Part of a small language model's weights: 8 layers, 3 heads of 32.
Each number is 200 + 20 x the weight over its row's rms, rounded and kept within 0 to 999. Layers, rows and columns count from 0. The size before them is the row's rms in percent of the matrix's.

# layer 4 attention query, 96x96, rms 0.221, rows 68-95, columns 0-95
118,208,182,185,209,172,166,199,197,211,214,204,200,180,220,171,203,185,194,226,210,210,204,215,206,188,187,193,176,181,232,217,206,232,196,211,240,241,187,210,173,169,196,219,206,203,232,202,210,225,234,189,207,182,181,187,181,209,188,206,239,222,190,189,184,161,201,210,184,217,187,160,184,191,199,193,200,174,212,163,150,185,194,170,203,166,182,229,234,185,227,220,227,205,206,194,211
088,205,204,160,220,174,177,205,205,186,208,193,217,186,203,214,183,188,223,194,199,230,167,184,187,212,208,221,185,168,194,196,232,208,196,191,242,227,196,192,171,169,225,213,204,210,218,198,192,235,191,196,191,171,176,172,191,206,237,180,207,220,236,220,214,167,194,187,197,179,157,218,199,224,215,204,208,194,161,222,186,215,198,166,223,195,209,182,211,176,225,181,196,212,252,202,214
084,208,187,223,187,194,179,171,183,238,193,190,204,187,199,222,175,219,209,215,173,183,171,200,205,227,224,182,197,197,159,205,224,245,164,224,199,180,194,206,201,201,163,221,198,202,223,203,190,194,224,201,185,232,200,191,202,199,233,209,188,197,182,148,245,195,175,223,190,230,214,180,190,209,214,195,194,188,230,178,174,202,220,238,178,170,185,207,200,189,210,217,226,226,185,221,207
092,220,229,196,189,183,163,203,169,199,217,178,197,219,198,243,216,222,194,192,203,191,179,155,220,190,221,224,170,202,167,184,192,239,209,163,166,209,197,195,200,183,219,218,247,213,212,215,202,181,201,228,206,214,204,232,192,204,171,209,219,183,219,203,212,186,183,215,204,192,213,176,202,183,240,211,206,211,191,194,197,193,176,137,202,172,195,227,215,211,201,167,200,197,196,196,212
081,239,183,216,185,189,199,221,193,205,197,191,201,181,195,237,201,210,192,198,206,175,183,195,202,186,191,237,177,220,193,209,203,177,165,203,186,191,170,191,240,169,209,238,157,197,192,217,209,176,213,253,211,200,192,192,232,186,200,228,167,184,182,202,221,238,192,206,211,200,229,200,207,196,206,177,217,228,193,204,173,235,202,209,220,180,243,187,197,200,187,148,200,194,193,198,203
092,210,177,212,225,192,177,184,203,226,191,204,175,171,175,202,195,205,209,208,207,186,142,199,185,224,211,202,202,178,226,201,203,193,207,224,197,205,208,170,193,173,164,217,182,205,210,178,215,197,190,206,187,194,181,156,223,200,205,170,248,196,191,218,200,191,193,197,206,186,204,196,240,207,216,228,170,173,229,236,173,222,177,160,216,194,183,180,239,163,184,201,191,183,212,204,223
072,188,210,220,217,165,167,173,178,227,232,202,197,210,201,188,192,222,208,207,209,193,186,207,178,197,190,220,207,223,197,188,217,224,201,194,173,192,206,213,213,228,203,225,189,217,207,190,164,180,203,234,231,195,194,201,200,191,202,168,213,210,158,190,193,215,199,213,173,216,210,142,215,229,213,186,202,136,173,153,182,217,180,194,217,223,204,188,206,183,182,173,185,187,213,225,193
118,219,187,163,247,165,169,198,186,197,244,188,215,192,210,202,215,205,183,202,220,221,222,182,218,204,175,219,208,176,222,208,197,254,190,197,212,220,196,202,165,173,226,195,244,178,209,206,213,228,213,215,186,166,186,198,189,165,201,183,207,222,202,174,185,162,209,226,214,224,194,170,189,211,203,206,183,174,181,221,182,193,213,197,198,194,178,208,195,209,208,223,223,227,215,179,209
086,203,227,201,207,216,215,154,236,185,177,203,174,192,167,187,186,186,229,176,203,216,196,206,174,221,203,180,216,174,208,209,202,174,169,234,224,225,193,236,215,186,203,200,173,211,192,195,214,194,202,205,213,173,147,203,198,190,213,261,204,192,196,224,178,210,199,174,208,201,224,188,197,204,182,199,218,239,218,229,212,200,182,179,155,199,188,202,188,201,204,201,210,170,208,212,171
092,214,225,182,184,214,215,230,176,224,160,189,210,193,187,202,245,213,225,195,203,208,214,212,232,202,209,177,205,189,200,191,215,174,182,198,184,188,171,190,196,225,151,190,203,217,198,187,238,205,217,228,219,165,207,200,180,221,163,222,190,226,202,200,203,209,213,194,201,191,214,241,183,252,184,180,197,217,213,171,220,172,203,179,208,181,213,198,199,197,202,187,196,150,163,204,212
095,209,206,201,197,203,183,229,220,202,176,191,184,187,209,200,215,217,188,171,199,191,179,193,233,221,208,209,179,221,196,160,213,198,205,213,213,198,171,215,202,213,183,147,185,207,190,206,169,177,255,217,211,189,199,195,174,187,184,184,183,219,236,209,218,229,224,181,188,171,203,202,194,197,197,204,157,229,191,168,235,207,220,237,188,211,203,222,176,180,177,176,170,203,177,235,205
079,197,208,179,199,204,192,203,198,207,189,191,197,183,231,185,186,181,196,203,234,225,184,194,193,177,171,205,180,211,206,217,202,214,188,231,248,214,170,208,171,185,203,208,183,228,201,187,219,201,180,205,207,194,196,168,178,208,197,212,180,165,187,229,211,218,196,196,218,185,192,237,246,206,219,180,223,175,212,180,219,225,194,183,231,227,201,202,250,193,208,194,144,230,186,215,238
081,215,208,190,225,154,199,181,176,191,232,200,188,200,238,187,181,173,204,192,199,195,204,163,188,179,209,209,165,213,217,194,205,193,212,212,242,197,166,178,198,196,222,179,197,207,193,221,179,201,208,232,176,171,180,192,189,209,212,156,244,214,210,187,203,208,176,193,202,231,206,221,194,245,200,230,204,189,201,190,180,209,195,188,193,183,205,190,192,226,151,205,228,186,211,199,248
091,192,174,250,182,226,251,210,217,201,210,199,182,206,191,211,202,214,242,223,205,192,199,200,188,178,220,208,186,210,171,201,185,185,201,183,174,199,203,184,211,184,183,217,181,183,214,191,240,170,178,169,181,192,209,217,166,202,236,231,164,185,186,219,196,169,207,176,174,203,209,223,185,214,164,193,231,199,193,233,201,199,202,190,194,190,187,198,166,227,214,175,223,230,205,192,217
090,182,208,196,201,187,215,180,239,182,175,207,188,206,197,184,213,211,222,196,201,211,173,208,176,177,219,199,219,236,229,237,191,194,202,188,186,192,208,191,212,284,193,183,216,185,194,185,202,183,209,175,191,192,212,194,192,226,210,218,178,191,207,222,215,228,237,160,205,162,221,242,183,186,211,197,214,220,205,209,232,221,173,179,201,195,169,194,202,188,212,187,219,178,218,198,181
081,228,197,204,196,224,212,190,206,201,185,174,164,207,192,166,191,194,229,202,195,203,179,186,196,201,238,182,174,216,212,197,211,179,224,197,197,211,187,223,223,141,213,217,212,231,189,210,235,219,201,179,215,229,205,187,166,200,160,204,155,196,206,181,200,196,212,220,238,216,206,210,199,177,237,238,186,245,183,180,208,190,202,181,184,210,229,207,176,188,193,185,182,209,188,195,177
084,205,231,168,171,208,189,185,232,175,190,207,199,214,220,205,180,181,186,163,195,198,179,207,183,197,178,174,211,226,204,191,231,238,176,215,207,231,184,193,189,211,198,223,218,243,199,206,218,225,191,184,198,188,195,229,201,185,177,250,173,213,183,185,194,214,207,195,209,168,225,202,204,198,190,165,224,200,206,181,184,221,196,172,177,185,186,221,244,152,190,187,178,230,200,201,204
088,219,175,162,217,182,164,212,164,222,170,198,188,211,209,203,212,185,176,170,155,171,196,189,205,215,194,184,201,193,186,185,209,210,219,170,230,209,190,205,192,169,204,205,199,206,214,203,176,229,205,190,195,217,215,178,187,188,201,189,261,230,195,215,173,207,212,204,197,227,160,173,217,177,220,206,195,200,212,199,147,239,194,198,229,196,210,224,222,186,214,204,215,207,214,218,214
091,181,225,223,170,180,223,199,226,209,181,196,157,228,194,185,188,203,181,202,202,197,186,191,216,180,213,221,184,220,178,192,189,201,202,193,208,215,239,210,210,237,206,207,179,169,196,180,177,166,172,218,195,194,189,166,235,199,228,180,200,217,221,205,190,203,192,259,187,217,197,227,224,211,155,187,204,228,239,211,190,210,205,212,184,178,211,192,180,230,177,218,207,201,166,184,203
079,233,209,194,241,176,238,207,212,220,173,196,214,188,204,171,196,194,207,223,196,233,175,199,179,195,175,219,159,215,159,193,142,196,171,234,193,170,194,195,174,241,168,214,189,206,209,195,201,206,196,214,202,252,223,197,200,197,214,195,180,175,205,220,214,222,174,204,208,202,174,187,220,200,186,196,208,214,185,183,241,206,194,205,192,214,212,210,200,198,186,224,211,211,196,168,191
091,194,211,234,188,246,253,183,216,213,168,246,210,173,198,206,161,196,209,202,195,218,218,210,156,207,213,210,223,190,184,209,201,196,196,204,187,219,190,187,247,254,176,209,162,189,177,216,193,175,169,174,183,186,204,190,215,180,204,204,189,213,225,216,218,201,214,197,189,187,224,205,209,202,173,217,212,206,184,207,217,197,217,210,232,196,199,181,183,189,186,190,233,183,218,221,198
092,193,208,220,201,210,251,213,212,208,185,225,189,224,218,187,208,207,221,169,240,183,245,199,202,196,142,228,206,177,160,161,221,177,212,201,215,175,184,219,180,218,172,199,192,225,192,208,169,194,167,182,193,213,199,215,169,183,189,225,186,187,176,199,197,209,210,212,228,185,223,199,226,193,195,204,221,211,233,192,225,194,213,200,205,206,202,218,211,169,193,171,194,210,168,211,202
110,188,201,188,233,186,196,180,181,181,226,191,213,199,214,205,167,198,205,208,214,218,184,159,207,198,197,233,182,179,189,200,182,219,200,176,175,215,205,198,182,218,233,223,223,182,224,255,172,239,207,202,193,216,202,215,215,177,188,171,230,194,210,195,191,165,188,228,214,203,188,183,193,189,205,196,170,173,200,199,151,210,204,177,197,189,211,201,214,250,195,201,206,217,227,175,245
112,194,181,161,202,190,186,200,197,211,239,224,197,198,197,194,183,188,196,195,204,193,217,202,203,224,181,203,218,198,204,247,166,222,197,203,209,206,187,163,170,225,232,219,197,188,195,191,199,251,210,222,250,181,194,207,196,166,198,173,211,225,221,199,183,162,206,205,195,186,186,209,194,179,217,204,205,135,176,185,178,186,202,210,231,205,226,201,207,199,184,229,223,216,227,175,203
098,199,231,192,183,188,208,214,228,177,184,195,209,209,194,226,217,194,158,198,206,220,181,203,168,179,233,202,232,187,184,164,191,207,197,214,182,183,181,197,216,212,197,183,205,214,217,211,211,188,201,193,231,200,244,186,176,215,184,169,214,187,208,193,215,217,182,190,164,205,202,182,250,178,181,207,204,210,230,218,203,168,161,226,182,217,211,226,195,215,149,224,192,157,198,208,196
084,211,216,179,180,213,187,211,208,222,227,204,165,230,162,233,198,224,197,189,174,202,164,232,212,222,195,213,191,212,189,199,199,216,180,206,175,181,192,209,228,217,209,210,147,216,161,201,213,180,196,195,228,168,211,199,232,195,162,225,191,184,215,188,226,214,205,191,203,223,199,199,197,225,193,198,179,177,203,198,210,215,234,234,192,169,197,215,223,210,208,192,248,170,224,200,216
124,184,213,227,157,250,215,222,208,188,189,209,203,232,174,186,197,193,226,216,190,200,216,205,175,188,200,176,232,227,175,211,170,202,198,212,183,179,183,187,218,203,183,187,198,208,198,172,219,155,196,210,211,195,237,206,202,245,217,203,151,200,170,219,184,228,192,201,184,188,208,216,177,200,193,228,201,229,192,221,226,186,207,223,222,210,216,198,198,216,189,169,215,159,201,197,176
095,202,192,224,197,215,258,176,225,179,166,170,183,215,177,219,190,199,235,195,192,180,177,206,190,185,197,182,201,249,192,165,198,149,206,187,189,164,194,187,207,196,184,183,185,208,212,208,204,167,204,210,188,212,211,198,227,197,203,232,169,177,213,237,228,191,195,181,189,195,226,209,196,194,197,199,223,225,210,168,201,239,209,183,200,207,226,198,203,239,202,210,212,207,190,182,167